config = dict(
    intermediate_size=320,
    qk_norm=False,
    bias='qkv',
    init_std_qkv=0.0509,
    beta1=0.95,
    beta2=0.98,
    doc_mask=True,
)
Each number is 500 + 50 x the weight over its row's rms, rounded and kept within 0 to 999. Layers, rows and columns count from 0. Numbers have three digits each. The size before them is the row's rms in percent of the matrix's.

# layer 5 MLP gate, 320x128, rms 0.153, rows 27-63, columns 0-127
107:534436518474601477470506531446493568523545567480557367539554545522526387455538501509496644515482479542507487529593519474560405477455491500606460579515539448435492518509457467497438407417532507443513487531504516488436539524586545558567500457556583415498488477498517516456434481464426463444550470494533411539432505488529460503549459549497485514486428536516497547350550507546479554496574
092:493448652509483485503449546526604545487422476469407430469531586309455516526564445491524467442504592473549449510482526520442504521471449599504510573516485444584496479459391565465443554525517454441493478513504420448465493522539580469500483497557460550533537545470528520418498520446540499432471425487451528543424448445470503402536542593489512516480542460501550517522573499518517471479526
107:502590491481567468527476497474525584471489472527488637543494519478414509453549562566476413548480489525464452410436505560406549577465422447448533594445506539564507537510504491413522468497456461479511423551480536530528592511472540489583535534496539543493538556407492429458567533477595613525522503437486608547572591494518521503420503517541450498535454405513493526429578522442534506488498
095:418423530483498573451518456382491474485518493496486528547481510563509500453433552455443484468517531518600523434553532487482530463486432572375501566597487490478504514461555512371503418499521472540406447550537566432466469518442438483462517370476513414505464542559586486557467519554514557487442535405505483511494489432436499413456522510484566435522485483574507507541489549467592531588574
095:579401499506538491491468551565472469527482564507492453414684458515570449536533507470461508412450483544492611400530478402525585566484474495538452427522584505490445572417485529419519484528510540470479428466466535515558561544551464418455424553534488505458522545511538492446596554528438538486506598439500447456474479433497450476461545466480534455561520563498421553546455496490524531516477
106:545524432508511472452529492540445500508536529484540472482442511565485442441573474479498519551464534592485523440465504547495501514589474511467434529532409592603509624455537563482491480481527483497545548541574518455511522521382551479504489470507586478583534433519464472523412523511491622532531368531469507447599547458511645434505435501451475577512543563485444584492444522520524584496545
096:480523551498574575444579487471465528547470575490515451483636477495589609474521510551462549603505540506527480508550520524512561496449503481444503576560535545495461534419549533486461553544542513493508346515423502539469451534511426449490543480492568486437470444550403640481543497495580426520500520644536461476623540543514464466564522502502517515577548505530531545499495547495538491542513
097:462460498467504451566617625425478463449530474513476519477527483478493573521556573494541487546541494517549418545532557540442529458487508522504529539561461524580445571599539495454529518613501496479434503368408470536465468518591571397557538424521571525475500467533528542553537457386445460507432562510509491520468457557512535484527584495474515464517448452370531494564508503460537477583540
085:517524533461533418484511489407472468421522595519566552482453514639480452430628537484464530505452578539549485509486374521453512610492562521534499551508475583460456484510561566441580515574628540503436546463495541516504565478539519449561519600549470451417492541439441490449484477475573488436578535396449489435488477489533551442556487472468515457497527533527560476493515501460499514506450
095:526509464572565428470634513466454489559513467458500553521521526520459437463536422358591520470463469481515576424474519521533488485368460541510519466398509461549535514519497613549489538541552427452528537480518536489498508433457531531520544512495513519527559526534504423579522581514518449504523520435388560520518544513464560441564496455424498472533533508473585450641517483565602533445506
098:542446542526455459611472506459536545450503501545574591520532422443505467416455617588530413574501499548482476520567555571490499532413539559468471580503505527437467443449517483531430428441536478527538556445477373499441492525558412430482559515503413504436496502551435523533552570488535550481496570495544539447537550571542553504512505551543538413538534492448490495543475550498551378465532
055:477500482528476478531462546556563493455516411482443460538531409452491551490541415526487440551532568483488524517450565514432471466600567442523536472512368442556477472473430509467411514499537528483553515509481582478534530468461513501508457458514499506515473473472448566540424518424516408370549469590534594505572473512492411527447533437567552518573443499576568474520481447400543446616445
067:503434451542424463409575450463532456550470390477516437604572502539491561591465468601462507467538588526498524475465534544532459418517462464446526541506459500527498428580434489456467541482490459438506528535571483470484489513489530457388559505533415535619497525498583504613421485482532382447496480412434583458520546438437474540481474522467515572549499458544552480497503426448522517482504
111:586547594566609534557596579556484667519466486461518493544458477516383482523548446457504550471507551496442480526578509597484462454480426501427598597517419520520522498516460516557449482405539525530413508535443478512495530533529450447559410519513481544467480475506478454560582487476498542468461523550495530509466540475473436519496524591503508466658474516547483506533528541550521525462475
102:426467420545518412469403480510468514475462493451447549478557518460442525607540447613492527535461425473543480522533488572484511537498557583498315541496401590497437470457388487568449518459428525441461549473469455506513509430482449446474526582513541506500423510560515471519441441543498412495502440548495496447496549525486441519440500533522539509515459545517480455489529585408552532454421
098:492546503509471515560604525467498499410595524450571498565402487462567452657500532534429647521437484508486538508491518436485577518508527471597475436494590501525516453503490508454526466477602554432561455402491487516513492487589497461448486434449533460555452487505466501505431521517458560484421569441438415423553522512540468441467533522531531416553449497472561490458472530457501432460550
090:446597388534441577490426512552511440596463469446447511517465467586566425489598492517496540437477470519535551597463476507530465528477477476464519474505472436439590538561544520476460489483371471479475419505503496488443478606528431512368571453463485468470499587549512534452578516525540503482500567478479478468453544591482465390557462486554491442465576531469425461556461436539526477505498
096:480419368501490550490499486485498586535499494486478526455454499554557455471476475546493422503535511473620428445479495519520556460483526415506365461461488475537424445480491621471401499504441528512553561526532393468482537506509473537480451688567511478516528493559479525542438479534469551393556498533556516459620461506502501467535539533565487508501511506506494408495442582504518551428464
096:429495452543439505498475522463594539520550534465505516555485482518498541418504501589454524481495435555496505483601515502431519548511437509412482471502529532496536515616530449435479544470611469467611510547543490491511502537433504495464435482396515406553551611528509482464540562525512502506490458441492459468594617504560518408545493538534356507527488475527363513495549439430500581548495
097:504483447555495502535521565495569519491520493546492501496466543525590466459464435423487475453464458456430541472554491561507560537465466478532548420523609509528490503508492564414439482469532480458568527503494518499391491468373508418461453440497462442557439523462473542541487513417498533587526543532436319482430479488570449440573516487506450473665487489524495529462512446466521387462549
105:512474443482517484405459526575471469568462539522463520463553552452460482336587546552558461516487372523457488451598491454598512536508527577341534571418494534527460499524421483439459464498439568520557529517513476430516487505603481484521560501509456517419491436549487486507439477576522608484493542476540437456489445461574482452457472526501509559494472558551469541458570545510487471449522
105:566637556504552485436529500493481544542470515426530571577369527555407497598484488483613482491437447508442520502517578545481441505417393455421487532375451453418500489534447461510490430508416461547527481532556459557489467545476472484508564466517545532570502500505514449517504493507547537521528494533518386499458457486478437533529484494450550418529394508540439527492420494516476484472605
116:477571477427436457439411535523396475439621474498419481492544509594519525510584511519580476516463467545457512574578484485468369446501490493551441591540433433464511529579520545489485465542425492478545502534528589486461623537536427491509570440511473416526486539498458448540496482550524514547579494452459506534530495447530571539588498472462498412551473437512511576494581530494471526597511
104:544542442463578401489538449466509542505462515461524435448486594472440658429468447470531441509490515471551483535493505474531558551481547588496631547500539567524497455521542446483494574542480479530508517487522511506500422490471518580494404509578470511374555523517435571468505462446591449514452549498515415563503543618550454585496468532436465511467437465475545601540465479491535429458476
078:472524514480493552508502438542477526496448467566604555466548569438429541503497619524614464542539501411534487531448473551521502503574427501496633487491439509432448607539534527518532388556551489511404530553489405551473558532505543504557548448491480443437491565410516511435481568501553540555496542479445408433492488423563496471490435483466511472572448429479444463510544506412527495556507
094:474492478532504556468515498388561512591532529513441558405410472444607463555509481400527485580591585563457512498581620519429509506565435513526529564454552475496495415455562488504557434494491382573570457440510490567501513569565520535535414451553483529478504406570521476418418455537454437545511499483547495466488494437477530484460533517483506519428510451452521557465510547551490496542535
098:464446481430556439493574489471561460509500418444465516492424552422552487480574468456506475505448508547543494464539511430433547475466462522584458509443440464526488518487505506574647446544615517515513503554441465489493505520450527582565445451552453485510496458493538395459371422378427514576444408507505523496450398407508509528481496497451482553501458491480596520522519467493504598465468
099:543523457518483450536535474419470479472494503549550457491542434528470486571489508381515511540510392568423459553411501487589501527477509472550437519568475594462548511416509453450499475367477516488453465490507589599484489577534499510481481604488560469412458471449475446487408505473457536484550478486515503570490529503537472453622492636481551594499442564556511541579479565570455490519496
108:535543478443560505537491506507437455401529460577581507532490461487394488513566499508559504506530425457450486513450496590546528571537523486409550447503494442554507470524457543568548507466571475431554392556513509510524512443508463536380502452459470564470510461462479517491483571497528653513474444434562570360477501451440557464519460528465583460499428510457443598454468573566517558512504
128:527567430472525551494504605507506523545454517528453539475354535543459374524480557434575483573433489556547494519504486503492478441462430502469478481487552504445513582518457507474498488438507496458555469559529451441454575520437519546434608550471510439422442433549472353468493450462524559488472551502425491502555517498505556550499508541481511449509483550571522581506449577492322524499515
100:502525463457494358464576481441462441637498543469476526559436519459439540477477391449466497500437480505500448428504519521390472543525516589544533503516562598462549523463608449509482484468488433437437507481583435453432568528495489578552526496578547413476513510502457467585485464522462546512373572510511539482499569497515425506442477489631502489476425528477562545490533489519530516517514
102:469530544542485525545422517507556418438484531519589527480441541651479492458453565444408549606536555438507612505403529522408498528500579463582524569569538470471537410444546519514502409461433490433510492500516507542498556511431513470451545482533546422474485446481502436550491556512453513624441496450477513523488615562540507475498479460432547449444511474541558470571495532503538505548532
094:505548582518489571543490510557533535393584567410435487538499511481557478537499552432543494537469488474480447503508510511526411514507409458507552544483490465531561534527460487536580520441500493532467512496464577504510556482545497557428517500532516532492481486374409436447583517397472428462393541459342489471472456516614526553543519548519580465494514580546534628426462505477498562484534
105:593536520483506531528484569482537485559560565575520589410481498487420510508441421466458519529490464500426504505425663498511513479497419540589574555492450470527591410598515557447518546459521522518495429563526524487490478487552494393389341473467479403481537503497481431486463481451514520490522519459450481546496544463469431488520391461537500492501506567506512481451538499570553503483433
093:425455549432431478415487564505556468544435487454555571502485578522520463458478526442446428498544441546562447477449517531497569485524516519568468486623477601363444442536584521473497544568539555558508441534438572524564472453486440482527490486498496517566508549464470482475436549440529540435518460488569520538551318454456463488549462467460479526471454572419466512555573537467519483492519
098:588481552487495607468454419542428480464510518524505515576524534549474551538498503478524499508472503528515547489533570570487516502499482534655548486499433518549516434556473539403514572425405479463467511455534521503467560498430570471429517412499508414480458480487496432408361526486488509548509570454637444503452569486585528558438539532512517373541457478535551494556507584511469469514498
108:463473432440582455480507564479479536418479542490570459594483532557480432437489489593613431495536401489498572437430435439502431405525496480475463579484511473467421533530483503482530479477582569431558410521532519533614583449428622593537523500506522533555454499487503563500447547583501507442466424459494554548531507485469634473505506491454467516518486466496513453455518470451481461501505
# layer 5 MLP up, 320x128, rms 0.173, rows 27-62, columns 0-127
101:394492517507534415545516470500481511471438500533489515586592536587497498471530537547511531426579413561559526483517516562501487517532608569465547529478530349485494474500549496404480596510539597525555484431502416494548430461574527516526474466584507421544434490563502538451495548454557450425510555481445540482542453403565422482457520528464460502561502471512449547402519477524586482507565
054:435476434515498450480413499552633528485523482530495478505450413463526377555468509364503500520451482491493534357462512474456543454495511418456503523548476568543521516418490454550481525466408468518529436525507472428521457488502466533569431509471483572605395447533452437543476480546541469481465475504526583503510573500512485549445451477515539591460527509575485495557401398496423490585500
093:533513487475468521518473439580471561496423492480501579501455474463473542497501417487569504472519500541477469507525369575572423438507428441429511519558419508509530536531450545485476481531407466425474501459490505415474557517446460488424430517473570535531481564510435528434520507533460500541465494486458549474555341415551547448449491432530537596528517327418458436495508476465437448470472
086:493504492565500427543537624549429524465521555460440440543512392519420467467456476482527420527599463539526474481490437543523489494447483478490487522479498531498491416404512526591565594492559442430528590505472415556553545506506509419548538451466508588486433416548451495474507560476497458547431458513494525450504580552582506475461561472576515494474541487497670454450557505491420533453518
088:418474529435478427515576502536525495428419465599502474369494472474524540593416502491465573502510493540482491510484522509505437498560465588588446527608402612480404466450571510536435418532539448547417412507531494560433499477443473506506509460512575456485383494483477516562515490504466383547518435517461493485533412564518476566463520588489483454485522539540516532506471502460520551525453
095:488578419472532491507428516477413479545534428605490446609458541604520531563533481506445424459470473547513497590491548558505517462567477526442475548466474435611479540497510500450404536476423455449494378498456577439524509501566564429535523443516525440455519498476413507489523422559481565468518440478510590460500361502469559481542463533488489487456560485487497539554530420509417469478443
091:538511572499552601552522478631524524591490523441477438416544476502561516498541467492522492453456559529501534497514460546517412484482547467514507442469580579442436486474410596427430441475470535566517546515409468429476513433534495509549531496576485452478510475519489490495598425531449450504567588565487453476454489477490393460489590496569516453487585582484466495487503543487420420423603
101:466574516521555475525588496435513499478500547475500596456530533446479450487500433592542395562478505544462357512549521470524485536536433466478520567456484447485432548437456593484578474630588575476515430485513601518551556477499539463450559545514608543530429543432531540585545479492451570463564499504460490504562470590446562502493467446416470485519526517469460505491472481485480597548463
141:423524450461505478614513460526565559473456463454507425419493561520527431512462419570486501560504462462455491424539466514591436467510457625465504533546589498612458519555459539545479464440418442471508498488470551577425454459506480523572455488485566519524530362475496520440456550520585455492525490526479395488517448450432502472461384482511615487544463495472420483556486524492492506520570
099:481473421496483515573507469446524481505595473413535488421484527486521417459627498475451458422453499464549458436527607489520526576532463476527536464586437478450500476446520459503533554572428455570521508474486542463526497512460456458538516474579553506461574435456483563472512550484487497499552553535592629491531511429502534468458590414563541429449508455597515452525455402417543587480437
100:526547508519527506458506533467422533446596514394520585544500502556488451589486566482498502548450542486502586450542521581464461462484468459484531417552479386438500494416479644486511514453497483491523453621494559463515473560464485508444472589526486476516475469419439510493581455579447480527580596534525428435476512553499563557528485529490532408518530531405501466512526566445485467585601
093:544489656525494407514535460548446522541502538472466482505498526443489516406464480500629514448531477484468535485486529577502565561454500521456497478531432528422413531474509517554529500472420492551455489535494430522505516552519458525460423383613574439558537570509607470499486530476517507415521471442458543438549418513495548369528464505451472445505458483547529450450494591577548432566457
088:513522525486554412463502492464580507553511501381579499534534564601436584506496518513517542573505510562500604594523459519529529505523470479442538513562526524538501482558422457468516482325428560493515589606452503420457490509496540587512523429407385469454573472576456540451498514523529473495555580435515454490537565495518516554559482510410474487509512558555512471525496440519532558468494
098:489539411537469571514555373420586640489558517542510466588560455512478490598450420555550514484544510482501387523463443534501496421520437498483419424447547445487545551540513439541492430512475417470478558518562462442463454492556450530478529532592489504565524494489557463435505522503484473481464429464441594502456417418467509447565464451466515492473500505511604522478442524488506463581442
102:558585523435571514492480525500520527545551528597503475480476574423556443491454441431521474455586564590483493436517514492468444460442408478518583504492474413580489538583579508514539468499482489555583350507563489456476440533521497471540495489578487515475552483448489538402429488526508588452524525463586440486510523476494511515505461475483485443564536466546455522550382379525446472614496
096:516469486460554487475558494422455472515488525569505520527534423488494496403523544571465505453534369521546524433505575489490437381450525492480416531565420482475491456417513569591463461492538473500469474525453458629425511536472481512531539478484543505457590516557536549379480526489519573524519393555504598443567524380564432484543539601554484498469566465476432456459497496516475528511490
095:377492496522482519505432484549492529511555581481558657538588486514407473511558510498518564489594457472498527582522486427537424579486525422462553509525489495476565431483571529517526474621358478493443441513532585509563502532486512514431506522439490553467552583458454501512515485518555557456516514514570465552518562495464521436528565517562549507446482522448468426476519440552514499632452
093:500530504486474596579485558507519524510494465611624585433563473489544418482414509584602513501476450449472471509474472493576497472509447494436552471467476541520525578446492419463571509511484477416517542364413582528531510478454509494437484582464450411453568473474555460578519530537509554469519390508552539581477551445541587545434467554485454503499526428534504536526548524535546450526481
092:539586458490480476588565520440568456542551500464574504477410520479500494455453558480495500553536490496581527560473593515449471419627412547418581489533525507524572542576483537538484584531525503532518480551566455588442505532548516438473515484421549437524431566449433442432470469565498512444470460500545466502527491562566526388429606479488542537441457489509511565492432544434587535469505
090:478497515508542512457376394484549556505473488482510399535517473511539405566537528415518527548567536519577469450485419455556586432514545509452525522483506444579480462533515483494548462425435440513494476533583474436475589496553500526522514404550502623490521534520514644496439551566471428488482447371486586518561526466576499523507594419527561515508443520522483505514447467528498475443487
091:554555453506503465475552544586510514409533527388399474480519417524412536504416552472469484451456401466536543497433489560595520472540514471524532508523516438513445485441493568449478456616534520459513503514481448496497514535491532550536380605458506545537557516623463506434477561583523481495580431570527560474412521461549497514471556566505492494555493549595430586471534502518420509495539
102:504528484423562473599495485450422434433524532424455540524425509529479533518539353456560560451443507542536503482443493487467516460425541466496418456523523456547475538627537528432533459628522500482433467556461575434494524527542467492489493476483593435537413517541472511556413457580486528521484479499463406408529459497540512506534552457516496507571439567541435551561465584517495493435584
098:532549505646480486485579518479564525533463560607525530591486549489455429450378583507455538582494574443502561541554473520498553534412544524476431611502508569502462461529473530468506486496507468428446538458527475440441519486522486448480500571417514489560456510457504422374464446549527495567460525517422568433458482532505458556412414519472436585510521491517580476475475472542513483558540
083:530475595470572576514614562506516562537479542443521622580592477511529527500467512533441455511489479484500529418447441545510460529564347498471554455509458472505521530510465527467548460484530541493431553503502536531450484523486467577480608465454395415505553483448506435498470435411499528411467547519568495491614524447429505506529479562498526495482628466525510510504449590449429561519522
145:387481435487499558533462427567473492509468515626569544556488519485523454503452486557423447491457510560479509480546582524534387474444449492557570481518488553602448557477474510487462456474562464543576537467454525472478438473414525495562460538507510546410529425485413562535388526459510440450542489535543465499495517517523446555464444535558554553535415559458556487447444444498496602371483
096:470607506527586509517483518586463525452489496461551461590519524558471479525499487528500596379465446518496477507545481309598496524442474376526507422482401465478549544474418566461463491519488544508496529528370516460531537605523521458424501473494619511536481582488551486563504497505537556421482471536495467467473476509498528441502539448573512454512519495421514524503451458478481483487596
096:542548502453504429529523546512403548531534473531479522532468491386506493527529511532474489454508518623499540646527574437468485497582504500543441590501574532396606432483592463453479458523417468524482582490565551429463534530489495413459428432525560549551487494512557544530499488427475412530519492538528489512452532500475562480617568552482497410466456532464476550459556501546478493603547
093:518452513552465523531545561442471502520524534396513534466487559451573527451472518506588506516374572466485548413596528486431498547498505514564461460445524461427558459515515539518436461495533440471490559538464502500468441485456555438506536466416512514487571533502557573614563503431449356578550561445568521499526487464425451470561474496380395523553507492491472569475453530427515572511458
095:518548509439518474513441503523553457547452510499477564526461505504580547481526564533588483447506461526580479498526395501453600522494619571496490574409556470461448528556467448498599588545581577499490416476471510525500603500530576567512390465528514426503450530473547577533559491468491438432431575443480440542480537601450482464568501424468451478489482521506503493581486605434480535492494
112:495449451478566478466475473484508505469554545582538487554459455459491522472504521433518422529433490421468450480502471430542576456479579469432464516494458488542436420549544521521459454539513464510476633459550481397550416498457514412518595549491421447575535548441476618494412570393519442552473487527498525495454440449516340458594479484564496577517483471467471504455460456488543504524504
102:536486530515500493512445506476493474427388488622569502393604469554470417508518578535559476587583513487510515473484610432470566564481549488451501466489445446480430540460441586466497512541504553534492512551484425531591403456510565527537539498458473473524529480538557541457479475521551366482577492442472502512512388559511513549417578555402500524514522509501542428534550521478502556430513
096:544484437419551438500501488521562522403543495468534442487479475482445601484490516456504494570481506535552492481613484518575470493598447529466594507623494550549465472534430607532389503480544398597489541493441538393538557536525430410600477542531470529524478494534586510520510592503462513601489459555427423486466491450553473537483458576455555503496516488519540488479494506511481563474565
107:470515429485503533442558459552489572518542525486485523489456577484435481507487570527469415437526462458550469564525378506520528504457520494430475552524456554521561486594520554577594510590485506450509524536416500513443530460500489532536590505483607524581459418419505460538506443511594423477536544493577529494531447569500555433579510479496500498496654505473542532387414503439498582443490
098:507549576516494417567561472481479381445396501565526419525570509486520454489504499550498491521435509488489452458533441516472391572531458447413474468525436435502419495482454528505473488448563468460527568552445495482589544383428507555499467494395508551483538499540468549456465470439558506485392489441501554504545518520574564493430501518395407511440433524419543515481525517486508566384485
098:596639568463486498479496506464420499522575578447471513466488453500477461507491509511555579445398447486574509517527563492593467487457523449512470543515565419464519576459464584465531527532499516423449449525511440560573464401443540521505473515496534400490512401626511513516541539554505506519495551481566525534619530419501505483515558417544472532574569428575525559457493537485515467413498
093:450522471484407557524544461448502434580488514538420524602582509536511502576586472487465537450563525544506535516477516522532419549595484423620499631500514473564421523512464581505420518467436516476457495464447519460450565572489572554427536521525424441484552500544474409443442490411485471438474536534536529588498538444497521502532451554544510508471517532520493572488607589476558490519429
# layer 5 MLP down (transposed), 320x128, rms 0.166, rows 27-62, columns 0-127
099:467503497506539536508456457565461478558500500530529627485547466543550446458525439500569584538507448533473538417400525560521464548487453499569546496506473540549521463516531514536545595514524593510465562451498505551476485471556567474490471509511524384448555436474485383497441449545472536541524465574626443468503452367473552615518510521473540578416511498515487515535514427554490460373442
090:515554434546559458471522427455407504521576452524566536530420440587557533470530538528488528536503449493504631435562526481604439411540546361538519513476515520438472490520561381507544444433568548612503522447421530503484493420483422514518513486451584503436471476508501546559460499578494526552566506455515409481602472537506507570470426493542450448524475561487493511489458480449542502483490
093:506482522438513522491513571528501504385536419384564427459441507603399376494475570505431554572486429526446527382518498519411539515566503572553543421484523502439518486416438438490441493532430434504539471536522526476503506432447452493502450560529591510581441434484481470542462486514508527595512436549533492539553534406475519502461452508550567452561521524518531468569480499450491485516574
088:465522442417564497439507469504521411484435430434634448475488588529476431524519448590469566452475498513603529458556517479496484440529488553503501487536478432538471498540456451383552415501474439582565482515549552450470499513515447524472422512601602423482574524488579604509448439570565505446528507469543469494474482457494460541605482527467485437487513467529440515500524524535595484539417
092:549589449503522481379547452543471456527530470513536395518398631496458489479531455535524479468446453490517480522423503556466555463338387449480515511523551437511522475561511439500499527463530466596516559493477514518455485491430496546545499408445489552517412562528497536397530500551569498595575483513464477447470586454486532506520532459414576558528542544535463476427506570483510544551527
110:530537497495549516473427458565459443576521548535616474577458417524507488531494501510510438534544455525497466576484492601503612542542505526465527533511501414530503571565487443433507510543472459388515473544451600421547540507540598465498499460430429548481561449491553500493402518528540554495427468456509485479520550550592609502486478502400469465519522465459472595603484449534387504461534
080:576470478403480422531517596411476529488545533510504454489527561441547529494467530530441534457537555455547420590544576506555545448503491466581539490475397617566522552537486489485579481480479539459463490406578513477582401475540550491523512458542495570630463453548486570467474469368497535468520451446572572451468453527500511427521541523429473535491489463530487541494491547565475515600523
087:503446469476500525496505574494518530509528453502580524572542497591454575493456549528504563431453484445554603449362530485449547480498485515514508504505476481461575518519460490556496507468396443464386545548503424503510516498586473509491461452528486554412559492498582598547522540520511499518500493492581422471446442616487507438536637494532499587459477577593482499484531433491566420607515
150:463550432474484488640556473457608527529472553416580476487465617583507410522501394527475547581500460497427536459522442457545461435560491621502517546511539454543444581517464524523417406486465446511510460525453518513434494488469514483541447406472546507508501446546523557490433506439578405418510488526489489486487483463417536522430456544480519420559444485493427485545510600514516492475519
094:477530448439460493546500506513509497435554523537509472575472439470541484527567512524433517476475559456644390518499527428482502527611478385572421453580546554508457517438535463449540476509440522570546530454566450560503451479490485514458503506515536422462589517432447448465499576457478567516525558409489499467508460337485562608475587503485429503466429516519473479519455509426557525468493
103:522538556488525440451526476399534468514502518522430346407443525518543521417509451431531560528427482418482575486494478547448433493572499469479560419524547402510525495553498601500436486453581477439515428600414537451532453560519590513467476580472347576516544499500465488498517458514520476541492438515570486516548530513505537558558498491424558536575540450470481476461470488455446515450494
082:496454390464490640522474520449462449467481538513559480544501467526465455674521530514301449515469529462513420554548466436454459450554490503488586530464513452555538487464504458438472473526622535500490491504482471506452506465454500465549495549413493514381501466454443563512494483503474482518538527539512443552447584466541397552477540517539495506499470514488463532590450412453448535461506
083:529571500416404601541412520497460538475423484533460508541527431541522447563512488509437544428492547491478430462491563450487470445491448527502537577412518545529532488531512575538510479520572475448410428418604413496530514554457432509498525557519525550578480554432489451620475581481547477519447456474482610530460468457516430484469403474514484600509474467482510551591407527514497438519550
102:557485540515536415488451496411556566442523531494508469440528489453469408482595548471508487523485441443569528473438510566471477513509501463549429593400584398551447538503542454540483372610474403541436445525484477448595489658436436499459551579542539550462519479463521466465525564491549475503455495515430474498522555605492447461522537436508481488478446514488468541531498530459438488495521
094:534555463500550513459494550500484484522552492464487499530482467488612549488567448558337543596458552529457480579555474489458400532510482459448585521526534507442547568541505543457535497591611448510515445472562445553489490546506409547547503498521517451460557501507451499592489503482589484581520620494494416477603550548555421559523437480467421434504555462467500523548539498493551456427543
105:598646426441582547505576481552433562563517522469580448533457505545515386526472608536549537535560462543491591413475459482415550495564487537468477488519459500509453440549634500546541467552504536525450508418457485507437493424568485529466442519413589454472523543467415529514483500459517492527483466458532471432527473484488546441550429501542538471543501455500529479469539552460609526542462
076:540460452463471532483441432475521449462424415519451518463509449476490566589539511436489422467562476448559464426542544550507520438506520465470464442491513530536513476487412393469488547439550515553548440502519379527532537478487457495521461623532559539580389471605488452534415473480441496476513444462532479478560454492498398609415458446499469489584467465477543532412460510552527509425423
095:359475633443563489552447523642507493497439531461518490564525455529484521399510410545570507501517483568565440543523489427561451533553509540548514531407515500508539575497499497423485486541563467593550439405574398519506468480466427457456422497426559447497504498454506504501479517541568451524477516524493550438490489556493456447461429573444418532530481449461485479493524449555511532405491
087:550498544472474498615471546515599519516542491532629487515408386479540493384426526491679485520497506544495634476528533498469480416455487468458508499463548516476534532536485427478465528410528542531550476525509495455455531520488450550458432463526504540504442486528432490447542595521416536520513451510529533466583475502592503423445483529522543444535550407583498526462461506501436584519505
082:422496523538510520548496422528478489527458558494510538488537503541570465475340401422530506477602588490574459537499528485545439551455472515442528518518559533547447564471600562489511472468420541605505549445497488481436460438474469511403474504492568524512590490556491472487525407545473415481429563473539545455506511468573444467563515432454479488486556511500533512527416576536474424635460
086:623484490434462542477550497418498478540459439560534398584525348480519499452529511454425525531486516438545420462486509466470515532575517529483544626374469452523507462542590481528529532500550509513496547547547442565495526539556486412458586585471462580470538506510527544530554527450454499470501502470623490558502496489515382492530519594473482461519541498513485525608530546462495537554553
107:526569538531561477564421496478523463495506524435563500495535437466511476531520483538457507490485516468437533483442495554456436515415518539395430531473463438443395452579482486449548432550530432551486533513539513470451514462521548552504498490531632463484477441482472505579510500569513535459537502468585470448540450379523465511468446439665496526595459560519382448554473510568596495426545
095:499661494454475486467555528523531515528541550525420538451572556551485501464504538471497462584460516493519486487489443396560439569521467484556463588497488495521489503502444569519456389540403469511440517496557465576475503597543400477502465535377502443482460545526424421496575508497558446452513474528453497454501472404509544528500420473441397574559461508531489496519522479536450547368544
095:451518526489396436493546506524511534477448479614495579488576474541491469567430474435565511494486587515518536465494424554433495521561532490553440518457511463563410452509543548532509447477424559418552498497467604509496500537489471472460491558542455498477512473439450293521488548463493516540553454458506593507593541420469497438480544531534603459513519580556546477529407456501458474443528
159:408500411556495589601392457543526494528472514549582520536549514486539465451466565545474409521470461510553507564510532530513417435409471460536605548485458473570487578496537496441474452464582478523552539402447494553460471481436471484541481535504541529438506422441416544503503524442492405478523536519531545547565489469490427573449464524549582534533393527478475453454451513474466610411509
092:524590533516455536524536536588446492515555484482533611512574522578546350364519408541493516443546508470480525444518440457599476582490517460541419496520600480466495562445541567510512542510463558475515535531509458530522522503545529570403525531431611545470536484441562522539528579579596467473495582492527519474522561493501481455543535449450461507523614458476479455529516481453523461549469
091:501474465499506478562522509532463532548466527468565483544533523502453414425474493431494534460503544563529433518472473486558506558603443433543483587519535522441537485550558582416495506484517591518498529522532544464511633454435509546438434434452508421436667532546513527491572523541523473566431546472507540496535591492498570409569522535561482461425445485509429529478523450500553446631536
091:460539547534546501520518563536555495516592535371542453537454447432513509426511497501455567505512547550520516485418492492493564493403608498443483499473501474490500570567522489465420455559447515415511496451494420485522372441532523478594411438426534521417483549501452561488494475523442466474537441536470429507473604481371469533441430498486512424572459454398547545430535507518493531546523
095:600574457458574481512396469497480530496540552513340456585535484574519569452469485474585506486442562481471509456546507561504488470418482514400538451426462446380499511543431488453459528573506467523550440535483450562513501533520529589419497543489464432526502471577506501524507491497588495409498495488550529549547484509580550505565467492551497409485512445475501477501592482418416514436403
103:535448472581474490525493455557468477462461516545557476519530454473488567502485525450459477392565512493425514509422464413436640521493482581493511494582437563494504458451529475480581532425456492514496516496505495398389448448484485407502571564496562489540575528546511607534465418509499466519479540533536553524458442515384451558478517500618480554447486454483446391469465570578434490469487
094:473426471514506488548445520508530443446534459396552550519468530466558504439519510508451470588512465465468494487429472497512565441572580500480416464519433464440485467514431502470597584481566597450488470458520416510489483448517498452503441559480512447495582464455415494463510532570442452529497479479439499522460494499490594608557539601430437385531470459408505545542520425404454550386491
082:507499513468482499457508477522460447498479422516507506561465506539482450471471533511393538553607522463478480441426469551467436484480490419554498531574465533517530471457557460425486340538490551495510536563548470544471512498444473473491473549440456437537508490407441417493503541541537432575466445433461509542610520376509487374496373490437411492493489370538518478511481497426542480498431
103:561551517528444431565534516513542501486470572595390389508360459520510472442535468514514463480465461474574453506461510514515454521375437537485473490552546565609456533590535523476545424512599495529525533469475481473487499484521619484479576481482486514530561534614512488402531510535497581474439399502542559455558497563525443484548519449453504511467504557570438518387493552537488510521509
084:429511513481494513511597475380480490501491489578453528536410582587446471456502644485507493574492556480519572566490426532601521539466511414448407421481512508470463562505469500533426397520509514417425520421495450543536434600476565553460469498507465547446473534523443512611552479510472538624452497503543555478464521474495537466501516449514425550439533512486435493469539489548465434499461
093:519530464563532506477515458527408494509519497529572526581633483548523425410467570532457587453511453470479498533404567480548457528547478458536459515481497450409515616537506564463454598497454544436531470529502543489515491498528495521485504495473539384418603476444475534490600510574519455552471628552485498509540521564482590406512483583557473548595452500456463503528573454518489443536511
095:520453427526554488555561469489530554557525533477562486552474453521492477471482452577486486479513501483442523494456443372607371525562520555474551563509600487512566469499565592556582499415605564427471477565537445503440472521456444422516458464447521524527553473511516521417535438478544523468545513449525486516508473526496522444471539528569470521505410497566407473479440485621517459622559